config.yaml
n_layer: 11
d_model: 64
n_kv_head: 1
head_dim: 64
vocab_size: 1344
attn_scale: 0.125
bias: "none"
init_std_qkv: 0.0553
warmup_steps: 200
decay_fraction: 0.8
seq_len: 512
train_tokens: 124100000
dataset: "wikipedia_en"
Each number is 128 + 32 x the weight over its row's rms, rounded and kept within 0 to 255. Layers, rows and columns count from 0. The size above them is the row's rms in percent of the matrix's.

# layer 8 MLP gate, 192x64, rms 0.302, rows 67-101, columns 0-63
size [ 87 105  98  83  90 104  97 107  87  84  99  98  95 103  95 109 101  86 102  86 109 102 103 103 106 107 104 102 101  99  91  81 101  89  96]
[[151 158  99 149 113  72 189 151 125  82 138 164  89 125  65 114  91 146 176  98 120 127 178 148 107 109  86 166 105 114 122 177 106 128 149 178 102 110 143 110 168 141 162 160  65 110 156  78 143 121 142 145 112 156  95  96  65 126  88 121 140 173  83 103]
 [103 124 201 104 133  72 134 105 179 160 180  82 100  97  81 110 136 134 151 143 109  76 154  99 188 131 186 174 138 100 162 169 150 101  56 119 144 115 120 106  93 106 106  90 116 158 114 145 131 111 111  75 110  78 141 134 107 113 141 116 179  97 143 110]
 [153 127 185 124 132 120 128 132 135 135 151 134 163 130 119 134 105  71 110 133 102 130 128 142 206  84  89 134 120 173  96 133 173 140 165 159  73 161 181 113 145 176 138  47 185 127  73 142 126 165 112  95 121  95 167 113  54 131 105  95 143 107 161 123]
 [100 101 125 106 137 131 176  90 131  61 154 147  88  34  84 155 149 144 107 138 133 163 156  82 164 124 141  79 155 140 114 123 158 140 200 154 109 157 130 121 115 105  88 136 136 163 163 107  99 127 168 104 143 124 137 129 131  81  82 137 215  97 120 153]
 [172  99 121 126 141 152 160 117  75 102 128 125 123 147 123 163  75 137  69 153 148 103 162 111 139  76 121 199 157  89 166 100 135 129 124 142 109 128 117 142 104 128 142 114  68 149 101 162 126 136 166 149 181 119 166 110  35 172 199 176 144 115 153 140]
 [ 69  54 152  87 114 120 126 129 122  96 112  54 107 131 181 121 129 154  96 103 122  69 109 151  97 121 132 134 115  44 136 146 152 133 197 124 152 136 104  86 124 166 141 143 119 125 181 123 157 146 134  89 112 139 133  84 146 129 162  73 201 114 111 118]
 [138  83 134  54 107 107 119  78 157  86 184 187 140 139 126 134 125 100 116 129 207  99 145  92 173  71 151 132 114 156 181 102  97  85  91 177 164 124 103 166 145 118 116 181 150 151 142  93  95  96 159 152 162 109 169 104 122 131 117 132 107 138 157 148]
 [115 158 145  82  62 143 147 139 203 117 137 122 168 124 147 107 107 144 112 126 111 143 128  88 143 140  91 154  95 121 137 197 169 135  46  98  35 108 113 136 130 121  82  93 182 139 100 145 146 119 104 127 146 177 100 138 109 162 126  91 155  90 110 160]
 [161  72 108 130 140 117 138  97 131 141 112 102 152 154 120 119 170  84 131 110  65 125  98 137 139  85 125  55  80 144 123 115 125 104  79 163 143 130 100  87 127  83  66  95 148 108 158 119 115 132 107  67  92  66  89 100  79 134 143  70 127 152  71 104]
 [ 84  96  72  73 102  99 137 141 153 105  83 133 150 124 149 140 116 144 136 100 171 130  98 194 100  82 127 120  96 139 176  96 134 133  81 154  76 146 142 104 113  98  80 105 129 150 142 146 120 120 241 208 123  95 142 136 148 162 123 126 127 108 125 132]
 [143  85 117 143  88 105 131 128 146 126 143 157  80 133 136 126 148 120 152 113  83 111 149 134 149 110 107 107  79 110 110 113 143  75 145  92 135  88 127  75 118 110  95 131 110 118 202 122 152 205 137 168  98 176 111 129 119 239  97  53 141 148 144 150]
 [114 153 119 112 135  99 206 139 143 163 164 150 153 162 139 185  84 158 108 135 179 101  97  87  86 128 135 190 104 117 175 101 159 159 157 130 163 169 143 131 168 124 177 136 195 119 116 116 160 148 110  91 105 164  90  96 107 200 128 111 137 123 147 170]
 [167 130 108 126 106 149 145 136 142 100 159 126 108 103 184  56 138  95 163  81 137 106 141  92  40  98  89 105  70 132 112 191 122  72 119 138 144 147 188 155  90 115  82 164 107 117 151 113  93 146 139  94  95 122 151 105 153 131 174 131 143  93 157  91]
 [126 105 120  98  89 109 106 163 102 159 146 147 112 190  74 123 119 125 154 154 103 125 174 188 157  87 100  64  77 146 160 124 133 115 111 171  68 105 170 145  91 101 103 148 114 138 186 126 101 137  97 128  73 150 206 152 144 146 156 132 104  92 164 124]
 [136  79 141 112 153 104 110 112 153  87 128 143  62  72 175 155 135 175 140 157 145 105 123  91  81 130  98  77  43 171 105 120 155 131 174 147  89  95 145 176 151 156 155 179  93 109  93 144  88 155 126 117 107 172 134 122 113 133 149 117 190 139  97 138]
 [101 128 168 131  94 100  78  77 169 120 161 114  89 155 116 130  92 157 164 142 127 142 139 104 140 152 121 116 105 133  96 112 140  43 123 131  78 137 135 172  79  90 148 102 159 124  94 156 126 107 113 139  33 118 105 127 149 187  91 165  73  92 152  86]
 [154 150 158 151 134 180 146 102 125 122 158 122  59 180 130 157 157 160  97 111 139 143 117  81 199 105  93 112 114 165  95 139 215 130 131 134 104 170 192 111 117 100 102 159 125 162 133 147 110 102 110 153  94 146 128 154 186 154  92 162 113  61 106 138]
 [164 128  55 125 104 143 180 134 165 120 146 113 185 129 145 150 169 146 139 119 104 125 121 102 130 126 108  99 206 183 172 177 118  94  70  99 179 132  99 112 101 142 120 161  97  73 155 136  68 151 146 150 155  88 147 127  91 103 171 154 148 133 173 149]
 [129  92 120  76 141 109  95  96 129 143 151 118 111  93  88 130 100 170 112 155 120  81 124 134 144 177  96  90 114 117 140 105 168  59 163 130 165  73 115 134 154 208 123  98 160 148  83 149 147 130 161 101 159 125 128 166  53 148 104 114  54 129 169 117]
 [112 117 106 111 131  98 135 103  96 165  71 153 123 111 127 154 157 175  67 107 151 127 130 105 136 122 156 174  50 102 138 165 175 103 129 115 117 122 107  85 157 184 148 143 168 131 104 125 142 111 188  86  57 102 124 120 153 139  92  57 156 133  72 160]
 [124 123 152 128  96 129 141  81 164  86 135 127 121 141  78 119 108 147 117 157 123  96  74 158 161 139 140  86  82 106  84  91 178 108  90  96  88 132 138  71  39  81  77 105  96 127 132  81  99  67 109 107 147 115 170  97 127 110  75 148 116 142  98 114]
 [133  82 176 120 136 108 114 108 105 153 133 145  92 112 127 133 133 102 103 150 109 161 137  34  87 123 110  91 130  73  81 122 117  46 150 103 150 147 126  56  89 126 143 115 137 179  84 129 147 130 125  83 105 104 102 102 144 135 184 153 135  56 163 112]
 [ 89  95 104 160  69 124  71 159  94 122 112 119  97 117  65  90  82 144 161 156 154 125 207 149 165  97 135 159 152 141  96 132 166 112 149 127 188 105  94 109 109  66  94 107 161 123 130  97 157  88  97 118 151 116 143 105 117 160  68  95 166  96 120 118]
 [164 112 158 108 153 175  71 148 127 123 152 160  59 125  78 139 100 109 157  86 143 168 134 144  82 114  88 142 115 173  98 123 178 120 134 205 151  72 174  88  98 118 117 123 152 153 124 103 156 109  98 103 106 140 108 113 146 117  69 140 172  96 132 193]
 [ 85  89 146 131 126 113 156  89 175 156 117 191 126 141 184 112 140 112 145  96 103 163 158 110 182  36 106 144 132 106 123 129 181  71 157 161  79 104  88 123 136 131 133 148 190 185 154 129 103 148 145 131 110 148 144 150 127 157 152 113 145 116  54 131]
 [ 78  98 161 150 113 108 110 148 152 103 146 127 156  97 148 108 133 103 188 125 150  82 127 127 140  69 170 124 157 166  65 110 148 102 152 113  95  71 142 149 142 101  97 147 129 145 120 116 136  96 175 121 148 116 149 113  61 196 173 107  44 121 156 179]
 [134  79 153 148  37 139 108 113 139  64 156  88 140 175 104 100 173 113 122 142 118 135 114  78 158 107 144 161 152  70 109 192 165  96 113 139  29 159 132 130 166 156  98  66 145 123 132 131 116 118 123 140 130 123 102 109 120  95 121 135 170 113 152 145]
 [ 63  84 159 138  89  92 180  72 146 129 112 105 156 109 141  86 147 131 142 153 135 125 138 110 146 161 163 108  80 123  98 182 109 135  94 176  68 174  96 155 175 119 126 125 119 202  91  73 132 116 112 134  98 128  90 109 117 116  96  95 114  68 166 112]
 [132  48  98 172  90 137 116  85 114 104 189 122 139 123 135 104 110 114  86 104  89  89 140 131  60 151 163 118  90 112 177  31 137  95 107 122 123  66 124 146 137  88 132 150 127 119 150 111  97 137 142  80  61  97 125 140 130 131 134 171  94 110 118 127]
 [ 87 131 127 153 146  90  53 117 147  62 161 115 157 168 105 124 149 125 155 166 105 138 148 156  90 118  95 110 167 124 147 128 142 150  83 161 143 117  85 123 174 118 150 105  93 137 115 168 134 132 136  62  71  71 133  97 118 174  49 166  93  86 118 108]
 [ 80  94 157 132 129 152 117 109 174  76 183 147 102 135 113 109 140 104 110 126 144 118 122 112 138 154 102 181 106 117  99  56 190 119  79 124 144  81 125  99 102 114 131 105  97 123 112 156 155  81  55 155 143 138  74 121 120  93  61  83  83  77 121 139]
 [132 189 104  87  99 100 134 134 126 127 126 141 132 122  99 127 177 161 134 138  89 153  96 190 148 146 123 128 109  73 128  70 157 154  82 122 126 117 149 162 116 138 121 193 118 194 198 162 196 172 144  98 148 146 130 130 117  87 155 119 158 156  86  67]
 [137 161 141 104 102 135 148 168 126  80 145 169 106  87 193 100 100 136 125 123 124  55 132 173 146  93  92 126 127  80 139 138 123 131  95 116 192 141 181 131  65  97  67 105  90 168 169 113 130  88 148 178 141 131  99  91 110 125 104 170 135  76 119 156]
 [122 100  97 174 110  95  73 135 192 143 150  93  69 154 133 128  85 128 113 112 114 111 110 164  65 158  59  91 158 114 114 125 193 107 156 125 170 116 150  98 120 115 155 126  91 149 139 155 143 135 186 101 115 117 110 102 139 110 106 149 204 112  98 191]
 [109 109 157 160  78 111 106 135 114 120 115 175 185 103 128 117 176  86 130 173 122 112 163 110 120  89 172 116 109  88 158  91 204 125 125 138 143 125 127  97 119 132 114 112  56 202 162 176 107  79 155  96 167 121 140  58 106 119 149 116 125  88 154 154]]
# layer 8 MLP up, 192x64, rms 0.277, rows 67-101, columns 0-63
size [ 87 104  98  89  79 109 101 110  98  92  98  95  96 102  97 100  99  92 109  88  92 100 101 106 114 102 102 106 101 100 103 100 100  96  99]
[[125  99 159 142 129  97 148 114 131 121 127  95 150  92  77 142 119  99  74 160 124  95  95  79 183  64 164 139 144 104  94  49  97 154 125 124  65 126 119 110  91  77 128 123 102 174  81 152  96 143 176 123 170 106 139 107 136 121 135 104 183 121 127  62]
 [102 108  80 151  80 118 109 141 116 109 132  92 125 100  52 142 131 140 130 149 137 144 179 142 159 156 125 190 134 104 110 152 141 159  79  89  78 132  75 157  99 129 187 111  81 146 115 141 171 121 115 115 177 119 145 115  69 183  80 171 175  98  98 104]
 [129 119 109 149 146  74 133 122 132 122 146  95 123  59 166 144 136 161 101 120 176 113 112  73  52  81 119 119 135 139  64 144  79 126 158 178 102 134 113 188  84  95  99 117  81 131  86 111 109 129 116  69 125 128  82 124 168 135  75 158  97 119 144  88]
 [153 141 142 150 157 143  93 124 125  91 136  92 173 184 119  63 136 157 151 162  52  97 117  75  70 128 133 118 113 147 113 107 185 164 115 145 152  93 110  93 143 116 119  95 132 149 113 148  89  73 159 149 110 162 144  93 100 114 145  45  85 139  80 140]
 [185 159  83 174 108 134 162  98 130 133  98 102 162 190 115 120 139 171  84 136 114 228 143  81 173 176 129 113 126 176 131 110 113 132 138 148  80 154 150 161 139 167 134 144 100  92 156 113 129 162 113 152  86 174 123 117 115  79 105  84 132 120 170 156]
 [101  99 110 174  80 187 114 176 156 129 170 118 150  88 156 159 134 117 108 107  78 112 146 139 184 134  89 123 124  80 156 140 171  91 131 147 130 166  94  44 130  89 149  85 142 110 189 149 159 166 121 131 117 186 105 143 163 153 141 129 165 146  79 116]
 [148 134 218 195 162 116 122 131 189 171 115 144 111 121 200 137 129 132 112 137 181 152  93 109 162 164 125 151 145 122  85 158 129 153 134 117 175 113 112  92 105 208 111 106  92 158 122 171 119 183 132 146 109 176 103 137 138  89 111 139 148 126  87 157]
 [154 117  86 137 121  63 123 122 120 183 105 124  90 153 103 137 120 153 132 140 118 115 110 104 145  84 146 145 157  33 204 150 111  79  79 108 156 106 153 160 123 128 152 192 132 113 146  85 105 110  98 128 107 126 157  98 149 143 186 213 150 128 140 131]
 [ 88  82 164 123 100 117 126 156 174 145 106 136 158 149 127 137 175 186 112 166 166  97 204 106 129 120 128 139 128 163 103 139 101 124 143 135 145  95 129  91 100 151 148 133 161 142 140 136 189 166 135 143 107 230 114 131 159 112 154  67 177 198 128 120]
 [ 93 147  89 128 122 169 134 153 127 125 132 127 157 168 201 161 130  94 140  91 108 121  95 196 109  61  99 173  90 159 140 138 106 132 170 133 132 137  70 105 117 130 160 129 169 131 143 129  81 150 119 145 110 177 142 126 138 103 185 135  90  57  53 152]
 [ 64 203 150 138 172 148 101 151 173 161  97  90 154 156 142 111 123 118 178 131  98 119 140 130 184 132 166 163  85 130 172 194 117 178 177 109  94 179 129 139 133 117  68  74  93 130  79 109 158 126 115 128 146 121  98 133 131 119 166 121 143  89 132 102]
 [144 121 159 145 119 199 146 124  86 141 120  46 131  94  96 144 134 104  71 167 147 145 171  93  88 184  62 126 194 128 183 116 159 118  81 133  81 152 121 111 105 117 123 135 153 108 149 105 171  94 134 127 150 134 110 157 178 130 119 159 138 136 146  68]
 [136 103 160 156 163  72 164 129 129 133 132 192  98 139  90  98 145 117 176 120 161  93 152 101  72 152 134 135 121  88  84 131 155 104 126 148 122  98 107 130  71 117  93 176 135 114 199  80 124 150  70  70 118 101 142  72 123 154 118  92  98 190 109 129]
 [154 150 153  62  92 137 127 172 159 130 105 111 135  99 142 114 105 182  84 149 151 111  87 100 184 122 122 114 172  78 134 148  98 131 142 210 130 115 135 166 125 152 108 142 125  78 144 187  50 145 104 126 169  99  79 146  82 152 102  81 127 161 123 120]
 [ 86 136  82 174 115 167 165 127 115 178 135 123  58  76 119 105 108 121 166 100 167 144 125 107 127 153 110 152 113 141  94 142 133  65 165 102 151 117 180 198 136  88 201 157 153 153 160 160 135 134 128 182 126 145 114 195 120 157 150 124 115  87 145 106]
 [122  51 112 156 165 132 104  91 150 175  69 112 148  86 163  91 171 111  71 126 151  53 145 140 144 101  98 149 128 128 159 135  80 111  85 140 169 145 116  98 121  90 126 157  74 116 117 113 167 190 111 136 120 133 163 125 160 124 200 124 110  93 107 116]
 [126 124 138 122 110  98 171 147 133  22 111 146 175 103 141 106 176  84 162 135 111  88 142 180 113 108 154 114 125 135 137 110  97 135 114 206 104 191 104 160 105 139 108 115 108 112 141 113 108 160 147 108 107 169 142  93  92 124 133  77  41 161 110 123]
 [121 130  64 128  94  77 156 167 185  88  77 121 157 117 140  96 132 130 109 116  90  61 115  75 102  86 133  89 161 102 150 103 124 167 193 124 112 120 145 199 136 145 154 131 117 122 119 106 148  97 107 109  82 191 136 167 137 103  74 110 178 131 118 134]
 [116 131 152 121 141 167 121  99  88 123 197 117 145 124 104 142 118 154 200 228 103 131 157 163 113 123 174 160 175 161 150 177 117 126 150 157 138 161 120  89 136 171 210  97 132 162 121  69 153 103 114 140 175 138  95 121 124 128 118 118 139 123 138  78]
 [ 60  77 160 124  97 111 113  70 116  77 123 133 114 110 115 129  99 126  80  90 166 157 117 122  56  95 102 130 178 134 141  97 161 134 116 106 110 102  64 159 108 115 134 144 119  63 160 118 154  57 155 165 119 110 164 111 124 146 126  80 128 180 169 114]
 [157 110 117 122  72 159  67 139 191 114 128 104 147  81 126 121 152 147 136 128  87 102 163 109 169 169 150 172 108 171 109 110 146 179 158  66 100  86 140  89  86  78 114 158 164 164 143 122 153 116 153  73 177 163 153 117 136  97  89  91  83 105 124 132]
 [104 132 142 153 126 151 186 161 158 147 128 121 143 183 160 153 180 162 124 119 143 142 118  79 115 117  68 139 161 118 208  82 112  76 132 122 132 139 123 145 135 115  90 167  68 116 137 151 116 159 187 136 125 135 127 130 206 101 123 116 144  77 164  55]
 [106 124  86 111 116  75  86 165 104 135 121  74 119 157 103 129 134 108 119 151 134  85 140  81 156 231 118 145 157 103 116 111 140 107  64 137 153 164 119 118 146 112 144  71 110 122 120 104 103  82 131 128 124  79 156  80 109 119 146 147 202 103 101  59]
 [123 148 158 116 115 138  62 116  95 141  92 134 171 112 128 161 118  44 195 149 194 100 116 173 148 166 137  98 136  58 109 115 119 118 180  97  97 163 117 120 120 103 115 122  96 110 131 171  87 108  93  84 107  77 103 106 136 128 160  68 133 155 113 146]
 [164 148 132 185 186 111 113 162 136 113 116 150 173 138  78 152 168 128  70 132 141 120  65 105 127 120  92 116 153 113  60 113  72 105 150 103 106  87 162  80 156 123  83 172 133 140 114 110 107  85  75  91 140  85  89 136 111  87 109  96 172 130 154 149]
 [166 133 185 134 178 151  85 115  87 146  94  79  85 116  65 127 168 107 121 129 137 151 106 134 126 155 132 130 107 163 168 103 181 157 173  97  93 130 132  93  97 137 120 123  65 168 149 181 185 108 110 162 167 114 132 180 140  90 146  90 123  88 113 180]
 [120 112 107 103  22 133  82  94 158 122 103 144 126  57 151 114 147  91 103 148 173 146 141 121 172  80 159 123 174 133 175 151 120 132 111 129 102 102 124 166 114 166 120  98  76  92 168 156 117 158 152 180 108 131  80 108 169 127 164 183 136 139 158 131]
 [165 114 134 121 125 161  54 144 122  96 113 110 143 142 156 143 100 113 122 125 145 174 142 126 188 128 105 116  96  89  95  81 123 105 114  82  90 150 179 112 132 183 161 132  67 134 157 214 145 186  81 128 160 140 161 138 165 161 122 139 163 139 107  67]
 [152 101 125  97 104 163 100 114 138  90 154 190 148 142 160 136  81 119 131 134 108 164 190 144 115 136 130 111 135 185 120 112  89 100  78  83 132 122 138 126 128 137 223  84  94 160 145 112 123 131 200 100 126 214 124 119  98 130 156 102 127 184 156 115]
 [ 92 119  87 144 174 103  90 136 121 108 106 145 101 156  82 163 105 126 166 197  96 197  95 139 179 154 136 121 104  93 126 185 170 115 124 152 129 157 132 123  76 129  49 132 138 138 108 136 123 108 155  58  64 115 166 133 135  92  84 118 107 115 152 144]
 [ 94 140 112 142 166 138 138  89 130 161  76 104  39  95  95 139 169 139 101 171  90 172 112 110 126 141 165  78 165 148 151 132 119 116 121  62 131 139 143 106 150 154 109 165 150 105 125 148  95 161  84  81 167 115 202 188 153 108 143 132 141 170  91 124]
 [121 148  75 101 107 154 141 119 105 115 161  92  83  48 111 159  90 129 111 114 108 142  99 101 161 153 133 113 112 123 143  25  86 127 107 116 128 128 138  81  51 128 148 153 125 188 116 148 112  82 120 101 112 127 108 143 122  69 118 109  73  72 131 115]
 [116  69 110 149 126  89  95 142 151 147 137  60 108 121 101 121  82 118 131 154 130  30 137 120 129 107 135 126 121 120  22 117 114 145 140 129 150 152  96 113 129 152  85 105 147  92  38 139 148 142 156 119 131 172 146  73 163 154 103 103 139 138 139 158]
 [ 91  93 150   0 123 119 108 158  96 157 130 127 134 158  76 119 118 155 162 132  97 141 167 153  77 138 146 146 124  99 123 116 111 158 120 121 100 159 130 107 172  93 106  82 117 121 144  87 148  97 155 136 130 120 151 135 140 108 117  66 132 155 197  87]
 [106 141 163 111 159 188 114 123 122 111 127 116 164 181  65 163 116 189 116 130 124 144  71 121 118 163 135  96 121  97  73 115 120 119 130 120 130 122 115 117  78 136 183  92 125 173  77 171 109 149 162 160  77  86 170 139 178 134 141 120 102 148 212 148]]
# layer 8 MLP down (transposed), 192x64, rms 0.154, rows 67-101, columns 0-63
size [ 80 104 105  97  81 111  94 110  99  96  89 105  99 106  91  97  94  77 108  75  96  97  91 109 103 105 112 107  96 108 104  75  98  96 101]
[[115 145 131 126 169 165  68 116  87 120 112 197 138 119 166 122 144 104 179 147 149 116 147 107  98 115 123 101 114  95 109 172 160  81 108 111 139 126 102  81 188 209 161 132 144 127 132 136 153 133  96  96 137 112 139 138 117 125  84 190  77  37 144 155]
 [193 111 136 179 188 115 138 116 152  98 138 123 161 139 131  91 108 113 143  54 155 120 181 125 114 127 165 155  54 168 172 120 146 106 100 148  92  75 108  99 107 138 171  70 104 184 103 135 128 106 153 126  74  74 129 133 173 134 110 144  96 150 112 131]
 [154 105  73 145 136 126 135 119 143 135  88 127  80 104 137  70 138 150 142 169 168 200 134  76  90 130 119 181  99 114 110  78 100 159 176 188  72 131 136 100 165 105 107 121 124 132  88 135 148 121 207 111 140 134 119 113 179 189 126 124  95  90 141 147]
 [149 161 117 134 174 148  97 110 153 102 142 148 158  67 136  67 155  90 139 148 153  93 103  99 143 129 107 119 151 132  73 116 208 142 112 117 107  96 128 131  71  87 119 112  83 137 134  67 182 167 147  89 134 145 197 158 127 211 123 117 132 123 111 138]
 [ 49 125 113  66 135 140  81 131 177 113 159 106  94  44 128 130 133 145 174  78 130  86 135 121 104 100 134  74 142 179 146 142 158 139 114 147 173 106 189 141 161 159 123 124 177 193 165 129 134 134 118  68 120 115 138 116 181 112 119 122 110 118 128 142]
 [108 105 136 151 133 135 133 100  81 101 153 140  34 163 146 134 144 151 130  97 158 159  67 137 147 109  90 167 104 112 145  92 128 159 140 135 149 112  82 177 135 180 104 129 137 170 172  65 106 124 123 146 122 188 127 116  89 134  89 184 163 102 182  78]
 [140 199 168 149 152 108  97 120  73 111 102 121 144 104 119  69 151  33 109 105 128 126 105 216 132 128 147 129  97 164 165 135  86 130 157 108 108 165 139 153  99 141 122 136 135 128 123  96  99  81 145 115 181 134 132 108  92  98 184 136 135 200 132 141]
 [133 145 158 108  80 108 112 123 207 160 163  84 137 152  80 144 175  93  92 116 142 147 125 113  69 123 172 174 138  67 154 129 144 129 138 169  46 154 101 132  86 137 148 143 191 124  99  78 122 100  75 129 144 142 130 117 157 131 131 184 119 106 103 143]
 [185  73 153 175 105 108 127 124  88  60 152  97  93  99 107 137 124 127 116 133 119 130 163 130 174 119 104 169 125 123 107 143  95 166 147  87 112 175 139 141  94  71 179 154 112 140 124 111 143 142 150 178  75 132  93 112 145 164 173  83 126 220 106 103]
 [126 125 174 110 129 128 163 104 171 119 163 166 182 160  96 137 117 128 137 144 124 219 108 170 110 120 115 135 194 142 192  76  97 117 124 122 137 151 125 124 153 142 157  99  64  82 134 130 101  76 121 152  77 129 101 157  61  73 111 131 139 104 133  93]
 [145 160 112  86 183 131  88 117 124 162 109 125  81  86 132 133 104 148 178 127 155 121 191 149  80 147  74 167 108 133  96 129 119 101  73 108 171 132 125  96 207 180 143  78 114 171 173 115 155 127 140  91 158 152 100 121 154 132 104 176  76 114 109 137]
 [127 148 106 156  72 181 123 115 135  80  94 150  96 122 102 130 114  87 150 139  78 170 179 181 144 132 112 108 159 133 190 141 104 138 120  92 166 112 176 109 108 116  93 156 115 122 118 168 123  93 154 131 122 142  97 154 124 131 125 127 115 249  69  99]
 [123  98 140 164 129 117  56 134 119  98 141 122 116 157 109 128 137  96 118 129  96 194 146 135 163 139  62 117 166 144 179 182  75 124 109 140 167  66 168 153 134  93 156 174 156 116 119 109 142 162 211 126 116 119 113 122 100 128 128 105 143 183  96  60]
 [100 169  84  98  85 125 103 145 188 153 134 141 150 101  84 177  97 118 105 128 108 133 176 109 141  90 102  96 129 151 195 151 114 140 189  99  84 151 117 134 183  83 144 122  92 136 151 119 132 112 145 159 160 148 147 119  48 153 133  53 134 143 177 113]
 [110 140 157 103 126 135 178 123 171  90 112 107 160 187  79 116 140 120 156  82 137 100 104  92  83 129 147 169 200 176 144  91  93 209 158 183  88 125 111 155 102 118 128 104 134 142 141  78 146 154 138 134 137  76 126 146 103 150 140 160  77  73 133 111]
 [109 122 116  73 150 103 160  95  88 164 127 101 159 121 186 115  93 110 141 157 145 119 101 113 140  99  98 112 238 111 106 149  83 105 179  98 110 149 136 114 114  97 166 162 113 120 126 163 103 153 169  76 132 109 162 165 119 136 109 118 160 144 218 110]
 [140 200 113 202 191 149 135 122  76 185  97 173 114 148 103 132 130 131 106 100 125 133 115 152 116 112 124 146 113 139 115  81 156 117  62 105  81  90 168  93 182 159  96 147 135 143  65 128 158 150 156 146  66 131 137 112 105 110 126 154  83 123  98 166]
 [126 108 136  54 122  99 187 106 186 156 137 107 180 182 113 148 124  96 124 158 104 115  74 170 116 108 143 178 152 162 123  76 152  70  97 110 116 131 123 177  91 107 141 138 138  42 161  99 125 158 151 142 126 113 155 112  88 174 156  97 109 145 122 109]
 [124  77 213 164 157 161 142 154 115 141  79 129 115  89 114 143 110  38 130 124  69  59 124 141 136 134 210  86 169 129 114 166 110 118 126 150  90 111 106  98 153 145 137 142 145 130  92  94 153 139 113  93 142 150 136 138 116 125 175 132 166 170  95 147]
 [135 148 135 170 140 148 110 170 185 111 131  98 115 135 160 161 154 196 113  81 158 168 144  86 124 104 120  94 112  98 137 101 155 106 140 175  92 115 189 105 136  98 116 141 135 140 137 138  70 160  61 123 119 153  80 139 195  90 121 195  89 116 102  82]
 [177  91 137  55 135 126 164 172 134  94 136 128 154 179 120 162 122 118 118 190 120 114 129 126 162  91 151 115  79 148 130 187 132 141 125 153 148 129 135  81 153  91 159  98 127 156  61 129  57  85 117 134 171  84  93 103 112 149 186 108 168 173 117 126]
 [142 166  71 154 108 141 149 142 182 126 146 111 140 135 114  98 155 108 119 172 121 165 146 120 165 138 126 132  95 212 142 106 192 181 125 136 133 163 133  75 182  99  73 151 147 143 137  80 111  97  99 125  87  92 102 131 105  79 121 133 107  40 146 119]
 [ 77 129  55  72 178 119 118 183 156 128 158 112 198  75 116  93 125 152 166 156 142 144 175 161  81 118 119 137  99 170 146 142 172  95 126 140 181  95  97 163 125 178 149 126 150  91 143 143 101  92  93 121 151 125  82  98 101 117 115  92 122 126 143  88]
 [184  74 158 140 128 131 108 118 106  97 198 124 146  98 126 133 134 108 158 138  60 111 164 136 174  92 164  98 122  86 166 176 112  79 137 183 160 141 106 137 153 111 110 127 152 164 112 137 163  77 110 152 101 129  97  92  69 161 173 129  99 168  74  98]
 [176  97  96 138 110 120 161 111 201 162 116 109 130 137 117 110 130 116 110 112  89 145 117 104 167 166  99 131 114 200 133 105 132 123 100  11 133 112 132 129 154 157 129 103 141 178 122 163  64 105 170  95  96 113 163 156 188 111 141 131 168  91 125 132]
 [124 100 127  74  94 130 118 184 192 129  73 174 152  98 201 138 123  58 152 172 201  91  90 152 141 126 105 114 176 145 166 129 106  64 171 128 174 126 136  91 146 146 138 123 125  97 114 143  93 116  96 152 135 138 122 133  86  98 126 118  98 104 151 112]
 [148 129 115 129 149 150  65 125 106  87 134 103 139  84 119  92 140 135 117 120 104 134 146 167  92 113 166  94 183  98 120  94 118 173  95 130 119 133 154  87  65 145 120 217 148  70 195 140  90 131 145 171 188 118 158  95 131 132 144 150 100 165 128 184]
 [ 89  95 164  58 198 136 126  81 167 134  88 105 157 124 201  70 112 135 149 115 149 114 120 134 138 110 183 180  98  97  98 122 106 111 119 106 111 181 150 148 110 131 131 143 148  95 105 125  90  96 149 126 122 152 105 106 129 113 232 165 146 125 110 133]
 [126  81 135 123  89  71  98 135 137 158  95  63 123 120  99  95 127 141 173 122 129 104 156 127 133 168 111 168 141 109 126 142 152 145 168 155 149  99 126 210 126 110 120 113 112 150 157  63  73  62 192 115 137 160 204  95 126 123 155 122 129 185 118 122]
 [131  74 169 108  90 141 123 171  57 135 149 173 153 112 113 152  90 118 155  91 157 110 138 169  95 185 112 148 136  99 113 146 128 166 113 119 148 115 123 131  53 125 161  83 191 137 119 178 128  65 145  98  81 103 114 135 115 153 107 144 112 161 119 203]
 [128  95 105 113  89 187 127 100  99 167 135 122 105 141 112 114  96 154  68 115  55 139 152 101 176 181 149 100  82 143  90 127 146 148 106  91  76 145 156  99 127 139 137 182 135 113 136 126 107 127 123 138 153 115 170 241 132 136 141 104 106 187 139 103]
 [151 138 131  96 162 155 204  98 133 116 102 113 184 145 104 109 137 117 139 139 136  65 167 180  92 135 129 155  93 171 105 137 165 191 102  86  91  76 110 167 162 137  81 116 148  94 132  63 145 153  99 115 156  83 106 108 135 177 114 159 130 126  91 170]
 [144 134 165 123 187  94 111 124 151 155 149 118 189 141 101 127 132 122 160 127 166 196 107  57 125 136  82 140 131  76 107 158 156 110 169 116 161 112 104 119 128 171 140 164 137  60 113 132 103 129 167 126 101 159 111  66 143 156  79  70  88 108 169  85]
 [136 155 127 142 135 128 127  58  76 129 127 112 139  90 112 128 163 116 138  81 119 112 118 123  54 141 143 112 118 105 174  92 175 217 138 152 148 146 186  74 162 174 133 167 157 120 103 153  95 119 109 161 120  95 164  88  97  62 157 104 156 121 137 166]
 [114 177 142  98 181 163 101 130 133 138 128 118  61 213 152 129 107  64 136 149 128 148 117 145 145 119  75 147 125 109  32 146 101 136 138 132 122 124 125 125  85 145 126 146 102  87 117 156 132 206 182 111 103 139  79 126  95 134 125 150 120 118 140 194]]